config = dict(
    n_layer=12,
    d_mlp=512,
    norm_eps=1e-05,
    positions='rope',
    tie_embeddings=False,
    init_std_qkv=0.0556,
    lr=0.00162,
    lr_head=0.00349,
    warmup_steps=323,
    decay_shape='linear',
    seq_len=768,
    steps=5259,
)
Each number is 128 + 32 x the weight over its row's rms, rounded and kept within 0 to 255. Layers, rows and columns count from 0. The size above them is the row's rms in percent of the matrix's.

# layer 2 attention value, 128x128, rms 0.045, rows 43-63, columns 64-127
size [ 91  84  84  81  82  80  83  94  99  98  85  96  93  96 101  93  92  81  95  85  86]
[[102 120 129 105 165 197 136 154  80 130 163  95  78 149 101 103  93 131  83 118  93 135 162 136 177 154 159 145  77  56 153 124 147 124 134 141 118  79 144 118  88 153 168 114 102 122 135  70 131  66 168 115  90 120 155 119 119 119 197 101 149 186 204  93]
 [137 154 117 111 139 177 113 122 205 135 183 108  93 113 150 148 173 157 134  44 111 170 132  92 146 136  87 137 156 122 100 196 164 137 134 120 155 126 102 100 142 185 140 128  85 128 166 132 150 100  87 171 120 154 134 102  95  64  69 161 129 175 127  92]
 [ 85 133  68 103 148 162  92 101 132 210 107 117 104 153 123 117 229 103 108  87  88 175 110 142 108 108 153 136 138 141 167 130  76 158  91 152 155 128 169 182 127 180 196 121 134 157 112 124 116 164  70  97 134 135 128  99 116 120 112 119  77 150 112 136]
 [109 112 139 140 110 198 136 107 138 146 165 205 123  92 230 100  83 111 154 202 160  88 173 121 125 117 157 144 126 142  94 152 199 153 177 171 156 144 151  95 162 140  75 117  83 137 155 135 176 123 154 129  92 134 137 150 197 159  90 132 160  98  78 154]
 [105 145 139 106 131  95 146 104 190 190 131 139  86  92 132 165 134 131 154 136 131 132 114 124  94 109 163 124  89 125 152 123 111 154 182  96 182 154 192 141 135 115 155 132 166 155 120 144 179 145  98 152 136 109 142 111 112 131  97 159 127 106 148 129]
 [162  93 123 115 114  14  86 163 234 155 108 157  98 146 131  95  56  78 209 124 139 105  96 138 133 111 152 111 146 130 162 160 117 161  99 102 156 176 128  91 123 165 123 202 107 143 129 140 127 107 132 156 116 119 109  95 130 122  94  97  93 156 164 168]
 [ 94 171 129 142 107 147 170 162  94 164 167  96 184 100 173 137 121 154  65 190 119 171 146 139 133  74 184 102  99 114 170 101 140 113 161  93 122 177 117  96 109 103  77  59 155  83 121 128 165 154  86 104 138 105 168 164 136 151 179 109 127 120 121  96]
 [139 213  91 136 136 117  74 117 145 122 127 170 139 120  47 109 101 134 183 134 119  78 131 158  93 112  59 146 126 174 155 148 117 138 115 183 150 142 176 121  97 171 132 137 174 120 129 137 115 158  99 113 134 120  86 138 142 133  98  71 160  79 102 142]
 [113  96 150 138 136 139 170 154  78 154 166  97 102 119  60 116 147 146 126 194 165 137  91  79  69 109 101 131  94 144 128  70  76 138 116  84 172 126 109  56 177  75 179 143  99 111 115 144 170 108 112 106  82  93 150 123 177 143 148 151 128  96 135 144]
 [138 176 108  51 133 123 121  75 195 180  97 115 188 138 177 120 180 120 167  71 133 130 101 155 122 129  98 141 156 160 132 137 131 151 122 155 125 151 164 159 135 171 114 114 152 116 137 176 127 143 118 178 101 110 147  80 147 168 156 186 120 164  71 156]
 [129 137 152 109 101 226 147 107 140 162 130 199  99 178 126 153 182 139 106 115 126 137 117  61 148 149  60 149  88 140 164 128 103  88  96 134 135 142 128 205 132 116 170 112 137 162 176 109 100 115  94 120  87  98 108 133 122 138 147 152 151 101 166 102]
 [133 149 113 134 126 186 152 145  99 157 128 121 129  90  96 114  71 130 115  96 141  82 134 102 137  93  78 130 123  96 104 134  97  97 141 213  79  94 127 144 111 112 135 137  48 123 102  71 148  96 101 147 182 120 121 157  66 164 130 120 142 127 159 128]
 [147 157 128 113 139  73 125 133 114 137 163  41 136  85  88 154 137 106 106 118  83 138  68 102 136 152 196 130 134  84 138 105  96 105 138 113 122 136 130 179 150 133  86 159 114 124  61 109 143 105 188 140 184 108 116  85 113 172 142  84 141 158 111 112]
 [121  82 104 152 133 197 163 155 105 139 113 130 132 123 133 134 174  81  99 174 108 135 123 115 125 149  92  83 134 128 122 101  94  78  95  64 206 118  89 156 201  83  89 114 210 150 131 151 126 153 108  71 163 104 148 159 119 150 101 128 153 153 142 110]
 [114  65 161 162 107 173  70 144 196 134 141 122 146 139 154 119 104  95 137 143 133 144 139 123 114 133  69 153 132 141 150 149 128 127 117 119 157 129 126 102 141 126 124 135 187  15 154 141 111 129 125 129 101 104 156 106 104 105 133 151 112 129 116 159]
 [109 206 164  94 137 139 130 120 122 133  94  84 125 131  95 186 140 126 150  67 128 137 120 156 155 121  86 148 161 101 148 126 140 187 117 179 106 156 146 148  87 159 157  78 157 125 133 147  35 127 117 139  77 167 175 150 158 130 139 136  95 125 143 114]
 [ 66 146 107  88 128 126 126 155 160 127 146 154 159 129  43 160 145 108 125 109 110 149 113 163 139 141  95 122 124 149 186 122 141 127 155 112  67  98 128  81 110 125 166 113 151  71 177 141 108 152 158  47  75 186 129 180 114 147  99 114 160  66 134 156]
 [ 84 149 136 129 119  74 100 132 106 109  84  82 129 173 155 173 195 119 157 116 103 145 121 158 104 148 151 102 131 131 139  89 123 143 159 146 241 119 135  98 137 153 141 107 107  55 158 146 161 171 110 138  98 125 148 134 128 124 163 170 127 134 141 187]
 [153  84 156 130 115 154 111 149 143 107 160 115 152  99  92 160 153  46 102 145 195  99 131 103 179 140 122 110  99 135 102  96 129 109 196 111 175 124  89 183 104  79 128  99 107 165 114 132  91 105 153 132  88 154 151 120 126 125 136 161 121 102 155  85]
 [106 123 172 167  85 108 130  92 119 137 122 140 152  87 138  80 121 122 102 156 152 139  63 174 115 130 172 159  76 147 124 142 165 137 149 138 128 123 175  81 141  98 125 109 146  78 114 133 174 134 233 144 165 109 103 103 199 148 182 128 155 102 190 136]
 [114 161 125 139 153 157 109 142 130 163 201  99 121 119 184 113  81  89 100 145  95 112 119  88  75 145 109 135  46 146  95  56 127  76 148 151 153 104 132 150 109  89 148 150 113 157 168 118 172 214  68 140 111 148 115 151  77  91 151 114 142  73 129 133]]
# layer 2 attention output (transposed), 128x128, rms 0.0578, rows 43-63, columns 64-127
size [ 81  74  90  78  89  76  75  76  93  92  81  86  89  86  89  79  86  75  94  84  79]
[[142 100 109 154  74  69 106 193 138 162 174 119 155  57 191  93 137 164 163 106 175 107 116 171 132 102 152 115 148 136 134 134 124 142 182 127 106 113  54 175 104  98  96 145 147 158 133  89 118 104 149 171 106 145 185 169 115 141 127 131 107 116  62 132]
 [113 111 130 176  70  66 144  80 159 182 156 148 171 109 109 128 118 149 145 141 133 140  83 174 126 143 138 150 155 104 122 127 120 144 138 167 127  98 156 104 142 171 131 142 132 200  95 134 145 134 109  83 132  84 120 105 153  50 136  67  88 130 128 135]
 [105 108 125 139  28 101 127 167 137 163 116 129 120  86 163 129 111 139 128  97 111 100 145 160 166 114 116 124 153 115  99 151 186 131 134 182 141  93 116 111  86 123 148 125 179 103 123 111 143  36 146 150 154 164 135 115 136 102  98 165 125 162 127 146]
 [127 165 124 112 182 122 167 108  89 135 142 131 139 177  69 193  89  76  98 149  58 145  94  89 139 103 118 116  75 171 146 140  74  95 112 143 146 209  75 157 153 156 119 192  92 122 119 146 117 211 114  95 127 117 111 139 132 148 179  83  86 127 117  73]
 [173 137  85 148  51 121 148 106 103 164 154 113 138  61  77 156 142 104 140 146  64 102 138 128 155  93 156 150 121 104 150  83 127 108 117 215 123 128 113 171 154 124 165 114 111 142 197 125 124 138  73  85 114  95 132  81 156 157 161 123 109 188 112 118]
 [198 152 110 170 105 176 157  78 163 124 126 155 103 127  60 109 141 127  69 195 122  70 172 142 146 142 135 133 192 113 111  94  77 105 148 141  93 126 111  76 148 122 133 100 129 136 178  94 147 136  81 113 139 107 116  93 159 180 193 145 128 135 125 116]
 [ 78 149 131 117 133 149 135 142  94 131 118 107 109 134 112  98  95 110 173 116 128 120 200 100 125 129 124 109 104 157  68 116 128 151 151 121 167 137 160 153 116 131 116 163  88 138  97 131  95 104 118  99 107 139 130 134 131 156 178 100  63 153 152  83]
 [162 106 161 156 134 130 177  84 142 141  92 114 183 149 139 166 110 128 113 165 119 113 161  85 139 111 118 132 128 131 146 183 146 126  99 131 101 113 178 150 141  93 203 124  80  88 174 158 121 101 110 110 148  94 110 106 173  91 188 120 167 114 100 103]
 [103 126 146 175  79  92 104 194  80 154 151 145 126  91 167 133  80 165  81 159 107 110 170 155  61 141  62 116 133 127 147  83 141 116 160 130 128 106 106 181 161 132  93  75 145  86 113 127 154 128 145 176 153 140 137 158 196 166 116 121 129 160  97 165]
 [132 146 149 128 105 160 152 112 155 150 142 153  62 114  47 115 135  69 158 122 125 140 138 117 199 135  94 155 161 130 137 136 167  63  84 140 124 116 168  95 130 114 153 116 137 113 132 115 100  97 119 107 109 117 122  79 136 142  94  48 168 159 175 147]
 [ 79 131 103  89 128 116 132 180 158 138 114 141 179 119 205 130 121 166 188  87 138  91 135 106 165  85 139 162 158 127  92 156 133  89 143 168 104  72 126 124  91 124 144 131 171 173 165 108 122 108  79 155 107 158 184  82 193 158 149 177 111 173 114 108]
 [115 166 105 124  72 166 117 152 146 117 105  77 131 161 150  92 107 148 152 158 193 115 177 136 138  85 101 172 167 166 125 130 144 159 158 109 143 111 170 140 139 163 148  56 154 158 139 164 108  78 130 150 129 167 132  98 154 120 171 110 111 131  74  95]
 [ 75 102  69 112  41 189  94 133 158 114  90  96 108 170 102 117 154  92 100 148 142 116 150 202 149  82 142 150  91 135 172  82 159 134 183 119 127 168 125 180 108 160 172  96 143 121 138 142 137  50 133 116 104 126 122 128 100 180 133 143 119 132 115 144]
 [ 23 105  86 139  95  72 108 161 108 117 155 141 181  82 122 113  94 158 131  71 124 121 159 149 111 136 136 141 133 120 104 142 163 132 105 155 160  86 108 160 161 164 206 145 105 108  94 130 129  64 107 117 125 173 124 129 118 165 150 178 102 187 164 121]
 [128  99  96 139 192  62 148 151  90 202 155 136 164  62  85 103 105 133 140 167 146 190 139 126 135 170 146 163 183 137 121 157 103  97 184 162 132  90  55 102 126 142  97 138 133 133 114 129 144 133 125 152 103 103 164 123 183 101 115 112 127 163  99 116]
 [117 100 201 172  98 163 125 135 141 128 133 161 106 130 177 117 133 130 172 127 129 166 210 136 115 129 128 141 172 122 103 180 202 142 120 139 112  72 174  63 105  67 124  82 157 114 143 132 133 141 130  64 122 142 127 139  80 110 119 113 152 110 148 178]
 [206 115 188 141 159  85 144 136 112 184 167 160  82  65 119  67 123 173 158 163 119 112 147 119 119 136 126 158 137 111 110 139 128 171  50  98 116 108 107 119 127 126  87 133 156 147 102 148 135 103 136  96 105  85 145 144 139  91 142 106 148 158 108 125]
 [129  99 154 121 188 194 127 126 117 164 138 148  54 124 116 112 103  93 159 103 140 152 115 168  98 101 167 118 122 127  97  74 181 190 153 122 130 117 147 104 132 135 110 144 128 105  66 120 164 112 120 145 112 134 110 122 158 145 109 108 158 162 181 163]
 [115 184 118 138 152 157 144 133 135  75 124 110 151 121  63 144 145 156 127 111 101 167  95 133 102 115 133 146 123 105 152 101 123 152 131  72  97  83 159 178 121  73 154 124 159 127 179 117 123 189 119  94  86 155  89 144 150 246 125 122 117  86 154  85]
 [149 126 111 121 217 166 148  99  73  72 171 134  97 147  72 136 144  64 140 164 106 166  93 101 135 119 105 134  56 145 169  97  92  97 142 103 136 167  90 172 150 136 106 106  73 127 143 151  87 166  84 145  87  93 104 149 171 146 121 126 147 107 100 140]
 [152 154 129 105 156 101 143 129  96 136 100  70 151  86  93 159 130 144 152  99 150 180 113  91 122  70 156 104  69 115 114  93 109 146 110 111  92 152 198 196 125 122 136 149 135 143 126 147  94 132 161 158 122  78  85 114 193 156 163 157 133 127 145  77]]
# layer 2 attention query, 128x128, rms 0.0567, rows 64-95, columns 64-127
size [102 163  91  74 117 187  86  92 155 119 150 145  94  81  91  98  83  89  98  99  93 103  92 101  99 100  90  91  96  88 101  97]
[[ 97 106 147 101 113 180 128 160 171 153 124  86 137 151 110 112 105  88  63 153 108 122  85  87 112 128 117 123  92 135 124 183 109 144 116 149 100 109 131 109 143 116 155  50 148 156 149 164  90 127 105 135  85 186  78 164 197  72 107 187 162 129 116 162]
 [107 177  68 164 146 130 100 142 109 162 135 160  88 166  88 120 185 130 147 104 146 151 120 144 103  88 134 169 165  90 109 100 169 140 106 149 126 163 158 189 174 159 102 129  92  90 110 114 161 149 122 126  99  83 163 148 112  90 134  91  91  81 102 137]
 [ 94  96 106 140 147 101  90 157 105 141 141 136 136 126 135 174 112 124 141  79 122 115 141  99 133 131 100 110  98 113 139 163  81 130 171  54 120 148  78  80 122 123 153  84 167 123 130 155 121 115  99  67 228  85  67 151 142 170 110 181 147 148 136 129]
 [116 129 143 116 136 181  90 147  77 139  96 137 153 114 172 100 135 180  97 163 123  98 125  67 157 162 133 144 133 108 104 126 134 126 129  57 143 167 152 127 107 133 117 106  82  64 108 189 165 130 100  90 100 137 157  63 156 149 122 147  98 132 113 164]
 [108 138 179  75 106 119 135 141 135 164 101 114 189 125 103  93  85 113 127 183  89  95 164 127 143 148 125 111 103  93 163 138 102 129 165 144 110 105  58 126  92 150 131 144 165  87 173 118  83 153 139 129 135 146  99 131 159 163 105 153 108 182 100  97]
 [138 170  89 160 125 139 121 122 131  97 145 119  88 139 118 156 183 125 174  79 174 150 103 137 139 106 121 166 171 124  95  98 131 119  63 151 140 151 181 162 165 111 118 140  98 130 142 124 157 129 148 149 104  74 196 140 108  96 126  91  91  62 150 171]
 [ 88 145 145  89 141  74  72 130 109  85 142  32 148 138  94 134 161 148  98  22 109 138 160 110 171 112 107 133 138 120 129 152 134 138 138  97  79  68 134 162 157  94 146 158  93 120  98  81 144  99 169  56  81  88 175 164 111 111 145 172 118 106 162 170]
 [143 114  44 115 161 157 136 125 111 157 160 156  83 183 101 144 124 115  81 197 116 121 105  78 123 123 168 155 119 121 104 141 170 170 118 112 184 122  80 122 128 130 106  83 147 160 150 103 106 113  44 140 208 115 139 151 138 121  99 148 155 173  88 129]
 [122 142 150 105 107 152 197 132 126 122  96 116 140  78 181 132 113 114 128 167 114 102 113 118 129  92 145 106 125 151 142 108  93 117 154  98 137 112 122 108 138  80 112 145 125 117 167  84 138 126 176 154 163 164 109 138  68 149 141  97 154 147 158 116]
 [126 106 125 136 173 121  61 110 122 115 118 131 128 138  99 161 149 122 135  67 133 142 119 117 159 131 139 153 117  59 124 147 147 126 112 118 124 124 122 147 166 156 179 132 128 192  74 195 125  98  76 122 120 106 143 149 180  75 130 146 116  87 114 151]
 [145 119 171  94 109 136 152 128 122 124 124  98 162 113 146 108  53 139 115 175 109 114 147 139 155 146 130  94 125 166 136 152 117 146 163 115 130 123  88  98  92 116 137 107 157 125 154 123  96 143 172 113 125 163  83 107 121 198 114 143 120 193 160 120]
 [107  77 179  59 117 127 133 141 131 153 117 129 137 124 138 107  66 126 132 164  77  95 161 151 115 154 108  87 108 125 134 146 108 136 154 108 105 129  72  88  86 136 152 107 148 123 138 120 105 150 146 114 155 172 102 115 173 202 117 157 149 190 135  96]
 [142 116 148 112 167 137 116 101 129 118 104  59 129  92 104 142 100  87 113 125  82 139 150 134 155 126 152 139  91 192 136  99 140 145 129 154 143 104  85 112  85 146 182  88 166 230 121 112  93 140 123 194 112 142 113 146 116 111 137 144 104 165 173 136]
 [156 162 177 147  65 135 111 103 140 134 137 103 144 144  98 160 173 109 130 127  93 136  82 114 186 135 122 136 182  93 129 115 114 109  94 126 158 156 120 174 168 162 114 103 130  78 170 159  79 124 172 105 130  86 136 113 141 169 180 104  57 115  82 135]
 [ 85 121 131 174 143  78 109 113  79 109 140 136 171 142 134 169 108 124 164  82 102  88 136 126 122 142 131 152 125 100 141 141 113 166 177 183 169 179 131 180 109 141 137  92 119 212 136 128 167 139  57  79 185 110 135 124  77 136  99 169 104 114  90 117]
 [123 110 159 114  92 146 131 123 135 128 110 152 144  74 116 151  87 171 104  65 113 138 101 192 127 131 174 138 144  87 132 137 116  90 137 163 112 168 119 109  86 110  93 155 142 136 142 120 170 126 103 141 143 122 131 104 144 188 114  77 113  95 140 164]
 [190 133 111 154 110 116  76 148 165 146 114 137 116  79 188 124 128 126 166 110 137 120 111 102 139 148  86 129 165 129 141 131 140  87 123 125 125 166 118  89 139 182 109 150 142 119  90 100  69 204 137 126 141 114 136 157 175 117 149 110  55 126 108  86]
 [ 97  99 162 149  94  98 111 124 142 143  84 135 217 117 169  78 127  92 188 153 113 143 131 106  87 135 168 121 138 147 138 116 108  90 117 147 133 142 143 131  80  52 150 167 133  73 104 150 132  98 117 155  81 186 151  90 107  50 129 152  98 117 140 102]
 [119  81 144 135 136 127 203 184  80 118 169 148  69  97  82 154 146 171 122 128 134  96 123 196 127 161 127 108 125 131 140 116 124 128 110 137 124 112 127 136 133 192 158 114  95 137  92 148 141 143 191 181 134 111 141  53 151 105 196  85  96 117 159  75]
 [119 115 106 116 150 105 170 112 156  86 185 142 100 101  98 155 173 142  72 154 140 148 193  74  80 153 185 121 137 127 138  86 160  89  79  86  88 119 158 119 126 111 179 153 108 168  89 123 108 142 145 111 172 126 102 136  95 170 121  83 171 139 159  78]
 [163 141 140 189 109  94 116 160 116 117  80 180 172  97 126 162  88  92 147 107 116 123 126 164 123 152 124 114 159  73 153 168 113 107 134 136 128  77 136 134 153 179 113 140 179  79 115 129 104 147 144 145 177 137 127 162 148 137 111 133 118 168 134 135]
 [155 141 120 167 131  80 124 114 138 150 123 129 125 129 141 139  93 185 168 118 135 147 180 142 138 151 139  77 133  87 149 122  97 108 126  90 110 199 121  87 155 150 150 115 132 149  84 159 124 160 128 146 172 145 165  52 147 100 112 160 128  85 148 117]
 [111 104 162 112 129 105 163 111 171 161 103 152 105 100 109 131 134 189 192  61  67  94 159 109 132 139  66 145 136 147 174  93  99 139 108 102 149 142 149 137 119 136 120 126 110 148 124 182  52 190 116 156 185 127 138 160 142  99 142  85 113  80 159  85]
 [ 83 113 165 199 120 141 114 130 111  92 176 158  80 166  99 170 130 165 116 135 127 139 132 123  17 160  99 118 142  47 134 114 108 170 112  98 137 156  94  97 108 154 102  97  74  94 166 170 115 108 154  89  92 134 142 151 159  73 109 117 125 140 107 126]
 [ 82 134 100 171 148 153 111 118 134 180 161 175 143 121 146 146  93 115 154 163 135 170 129 121 127 142 131  85 108 114 114 183  90 114  84 129 165 115 138 107 102 129 117 133 126  79 110 184 111  95 118 124 127 117 167 161 100 194 138 180 188 138 119 156]
 [ 70  93  75 135 174 146 153 136 141 117 151 108 128 153  92 165 170 120 128  34 105 175 142 184  99 133 173 141 126 123 156 109 104 134 137 131 134  94  93 125 106 148 132 213 141 154  77  65  99  92  58 116 126 144 133 104 109 134 109 154 112 125 121  81]
 [121  65 144 136 136 127 129  89 116  85 135 158  77 114 111 152 134 141  66 153 111 154 130 137 101 142 163 155  57 187 130 104 151 144  97 118 183 140 138 133 178 101 172 120 101 148  99  83 184  99 136 159  78  85 111  63 113 146 144 139 104  85 155 101]
 [143 125 173 173  96 165 155 140 164 147 100 165 106 129 144 151  74 135 120  91  94 116 101 137 136 192 146 130 102 148 165 100 137  62 134 142 162 109 140 126  82 109 156 169  83 132 148  81  90 134 132 132  63  83 144 124 122 145 104 161  79  93 157 122]
 [112 125 109 121 134 102 141 167 124 104 169 113 130 113 120 198 134 120 185 173 188 201 139 169  72 133 106 151 166 114 172 133 146 102 118  86  75 137 102 110  97 179 144 163 148 111 154 122 149  91 101 133 134 153  95  52 140 131 115 118  95 119 116 125]
 [ 98 212 148 125 120 184 142 148 105 116 199 126  89 128 159 111 110 105 112 146 117 144 138  88 125 166 184 109 105 141  91 147 106 114 116 148 216 135 135 148  97  60 164 160  72 106 192 134  87 117 129 144  85 110 166 150  81 156 117 125 102  92 120 106]
 [123  96  87 109  79  59 101 111 108  72 176 149  41 120 143 209 144 144 164 187 126 166 159 102 135 148 136  81 120 138 105 158 115  71  99 122 104 129 146 132  86 161 153 104 142 181  91 195 146  37 106  96 142 149 123 160 132  38 136 135  93 111 131 138]
 [ 85  95 121 126 162 189 180 114  37 166 154 170  85 118 111  96  95 112 155 104 155 106 133 104 143 126 146 116 159 177  80 174 116  58 146  91 107 132 139 136 129  48 112 188 120  82 131 160 158 130 202  90 127 115 124 105 146 147 161 117  69 138 111 145]]
# layer 2 attention key, 128x128, rms 0.0551, rows 64-94, columns 64-127
size [102 149 131 139 103  65  93  96 149 103 100  98  98 215  87  98  85  91  95  94  88 102  91  99 103 101  90  92  91  90 103]
[[189 147  94 150 116  78  89  80 157 118 213  90 108 116 141 163 101  57 146  83 103 128 102 213  90 110  73 119 157 115  95  90  82  99  95 117 128 158 199 148 126 156  97 113 160 123 165 166 114 120 153 107 162 131 159 113 145 162 129 105 119 133 150 170]
 [130 114 119 106  75 130 101 150 120 126 165  69 119 127 105 164 103 120 114 136 128 135 105 126 162 177  93 137 183 142  66 105 112 120  89 113 101 144 172  66 108 165 146 135 124 110 130 141 116 135 139  88 142 120 181 101 140 139  98 150  77 154 158 133]
 [159 120 135 143 139 147 150 128 143 141 110 160 115 113 191 135 155 112 120 141 115 155 138  95  72  93 161 114  84 117 175 167 138 143 189 156 135 128 102 160 110 134 123 157 146 127 106 103 115 112 121 158 100 133  85 155  91  96 161 117 142  94  97  90]
 [143 170 190 102 204  94 143 173 140 167  90 194 120 120 160 121 133 118 158 140 144 124 147 102  80 143 203  81  96 177 195 146 114 147 176  94 166  79  58 132 130 120 102 123 144 105 108  84 111 114  97 135 109 146  64  93  81 103 133 134 153 111 101  81]
 [128 114 135 129 189 134 118 101 152 176  84 146 169 112 163 117 111 157 104 163 145 110 185  92 108  77 164 113  46 134 181 136 156 156 186 157 134 125  85 150 138 123 116 166 141 133 124 131 111 115 112 114 116 143  54 126  84 117 148 117 144  86  95  76]
 [131 106 138 123 105 141 103  83 191 156 131 104 120 169  94 161 111 157 112 153 124 139 129 134 134 210 102 142 216 131 112  88  76 127 133  72 130 154 145  81 135 123 136 113 122 195 115 138 108  99 143 130 150 159 204  92 104 137 111  79 146 186 150 136]
 [222  74 152  91 100 114 172 144 125  98  67 170 142  93 155 115 189 134 113 208 105 109 151  95 161 122 140 142  99 154 156 144  78 143 211 153 127 176 148 128 108 180 145 119  98  89 155 112  86 110 137 179  92 164 142 132 182 178 151 104 150 100  52 118]
 [120 134 136  90  64 118 123 144 146 109 151  94 114 129 126 117 158 144 161  78 107 123 125  78  55  64  55 148 120 157  94 105 114 122 125 205 104 130 131  97 197 131 122 162 134 126  97 118  96 170 119  92 127  99 121 174  78 107 177 107 107 126 103 104]
 [159 173 123 148 137 112 155 105 163 157 103 168 112 119 162 105 122 132 144 163 137 126 131 145 116 113 185 129  88 140 181 142 140 137 145 121 152 121  96 165 128  93  98 127 105 126 137 101 121 109 163 176 117 136 100 108 107 127 144 115 119 102  95 131]
 [114 170 118 139  85  78 117 110 107 136 178 130  94 120  95 120 138 113 159 170 123 138 112 158 154 150 152 157 200 100  40  96 128  94  80  99 129 150 177  95 132 123  90  53 119  95 176 105 159 171 151 130 133 107 180 101 127 132 107  61  96 147 113 139]
 [146 119 150 128 194 129 183 119 146 153 101 170 140 115 156  96 195 132 146 143 114 111 142  97 124 131 124 103  78 133 175 150 132 125 175 127 159 107  80 131 136 142  91 138 106 111 109 107  97  81  99 144  89 129  21 123  99 101 188 130 177  90 106  87]
 [118 138 143 160 172 142 116 102 139 170 120 149 169 118 172  86 137 136 123 136 143 118 147 125  97  78 142 125  61 157 170 150 143 138 182 147 157 146  60 157 133 121 106 122 180 124 144 121 141 105 105 129 108 111  61 101 108 108 154 147 143 105  92  63]
 [196 163 132 118  67 137  71 123 148  52 168 123 105 152 115 128 131 143 159 135  82 116 141 156 183 117  68 170 117  71  78  83 126 107  78 142 105 141 189 145 161 175 164 117  83 135 107 165 131 152 134 134 164 122 200 132 158 135 106 110  74 153 168 197]
 [ 91 103 136 127 156 140 167 136 141 181  73 170 185  92 140 123  88 143 119 146 143 105 190 105  77 122 157  83  87 182 187 145 159 151 195 126 133  75  76 134 100 104 110 144 134 113 116 113 100 103 139 110 105 146  30 126  88 120 154 158 189 121 118 103]
 [183 102 127 155 116  94 131  94 173  87 167  62 104 192 141 123 119 125 142 109 108 114  73  88 116 100 112 169 169  67 126 131 152 135  87 140 140 190 235 133 168 126 111 113 161 120 102 138 171 190 147 174 110 134 161 163 150 133 101  89 144 105 141 111]
 [108 112  50 140 115  95 111 109 168 165 134  81 118 181 137 131 103  66  65  97 155 123 110 166  98 139 117  84 152  93 105 136 151 111 124 144 159  75 145 123 102 142 112  96 154 158  89 106 165 146 170 115 136 151  83 105 146 165 126 182 101 155 185 128]
 [170 176  85 147 169 132 126 122 178 136 154 158 161 157 112  49 107 126 150 138 144 124 156 130 128 169  57  59 117  72  69 175 101 137  96 148 125 155 129 153 126 144 124 164 198 122 147 180 174 118 186 102 154 125 143 106 139  80 114 177 109 151 126 114]
 [ 63 192 140 146  99 145 164  89 148 101 122 136 142 164 126  65 112 113 151 150 136 140 132 162 203 113 161 116  83 105 170 115 118 117  95 116 141 149 138 206 133 106  66 110  73 147 170 189 179 123  98 148 153 163 165 111 115 168  76 115 129 126 162 139]
 [149 152 114  81 133 124  98 146 120 113 116 211 112 106  67 170  58  81  94  81 116 142 130 157 156 144 159 172 176  80 152 145 146  98 130  78 166 109  83  89 113 125  90 140 134 136  40 115 136 142 139 100  94 110 141  88 148 116 109 138 116 164 131 191]
 [191 104 104  78 126 126 138 128 124 118 100  76 131 146  64 107 109 136 115 134  99 103  97 138 246 115 103 168  90 172 127 145 141  86 106 216 101 139  75  90 191 145 131 145 139 118  69 100 141  57 131 102 147 129 103 134 162 104 142 160 193 152  94 216]
 [105 110  95  82 139 155 167 198 126 137 137 148 120 101 140  96  68  84  52 108 134 111 157  94 162 114 146 112 119 139 128 196  94  98 135 131 125 139 134 112 122  94 102 114 131 127 120 138 105 122 157  95  79 157 116  71 130 116 172 213  72 150  38  74]
 [ 97 144  93 110 124  94 133  69 120 151 136 127 162 102 105  67  89  72  54 119 128 141  99 105 156 144 163 147 133 121 136 160 107 122 117 112 160 148 142 142 205  35 124 154 162 143 113  91 161  87 150 128 130 158 107 135  86 128 123 125 208 197  99  77]
 [171 133  80 139 114 103 142  69 148 104 183 140  80 101  88 126 100 137 132 129  51 148 204  94 115 164 132 207 130 140 139 185 153 176  73 109 135 148 187  85 134 132 169 137 179 150 127 101 164 193 180 156 143 116 129 137 157 160 143 132  59 120  98  71]
 [ 93 134  79 109 123 122 166  95 125 166  73 151 133 165 158 180  98 140 152  66 135 156 134 203 146 100 163 110 179 138 115 178 128 111 158  93 125 204 163 115 135 123 127 164 129 145 142  75 119 167 155 161 119  68 122  74 157 138 174 106 137 142 155 125]
 [137  46 186 113 125 162 126 174 133 117 152 110  96  78 128 111 144 145 152  84 123 112 117  97 114  95 191 116 131 135 180 129 116 104 148 125 138 114  72 130 109 137 106 101 151  83  91 189  97 174 165 118 118 151  74 147 112  74 172 123 136 117 160 121]
 [181 144 111 143 105 114 105 113 148  83 159 103  83  82  98 171 121 105  91 120  44 128 141 144 122  70  64 147 135  90 144 166 111 146 109 177 144 150 126 153 153 223 156 126  98 147 116 141 148 175 146 184  98  79  87 147 200 154 102  62  67  92 143 145]
 [132 136 132  85 143  75 115 135 164 109 172 156  76 141  80 135 152  83 170 122  78 146 117 140 137 143 113 172 186 109 155  80 178 149 160 107  94 108 156 114 169  84 175 112 143 125 124 105 134 131  91 165 149  67 153 130  94 194  67 121 124 146 153 190]
 [113 128 137  93 126  91 153  88 155 136 108 177 131 118 108 109 112  92 175 167 119 132 135 169 212 139 123  90 110 146 112 103  97 154  91  88 105  99  99 125 157 168  93 129 184 139 144 121 151 124 151 136 110 144 125  50 160 165 133 140  63 120 153 174]
 [ 96 151 115 156 107 123  58  47 127 166 170 154 104  96 115 152  75  83  57  91 141  90 102 150 109 134 141 101 163  92 140 154 138 118 113 117 145 131 142 191  99 163  83 158 119 162 161 110 157 118 162  72 140 106  87 182 147 167 154 144 123 117 123 158]
 [165  63 162 138  96 134 167 114 134 106  85 128 112 162 155 126 140 129 105 115 163  65 124  80 161 115 175 129 115 146 169 129  84 159 162  63 156  87  63 108 123 144 110  98 117 145  92 107 119 197 153 129 111 162 110  87  93 108  89 138 140  91 144 164]
 [112  78 134 118  86 142 171  84 122 120 103 161 165 101 171 135 104 175 133 113 161  74 139 143 110  83 167 107  85 129 152 139 123  90 135 146 107 139  94 124 157 148 113 174 132 123 132  83 184 107 172 155 120 144 161 194 112 106 104  99 192 167 161 132]]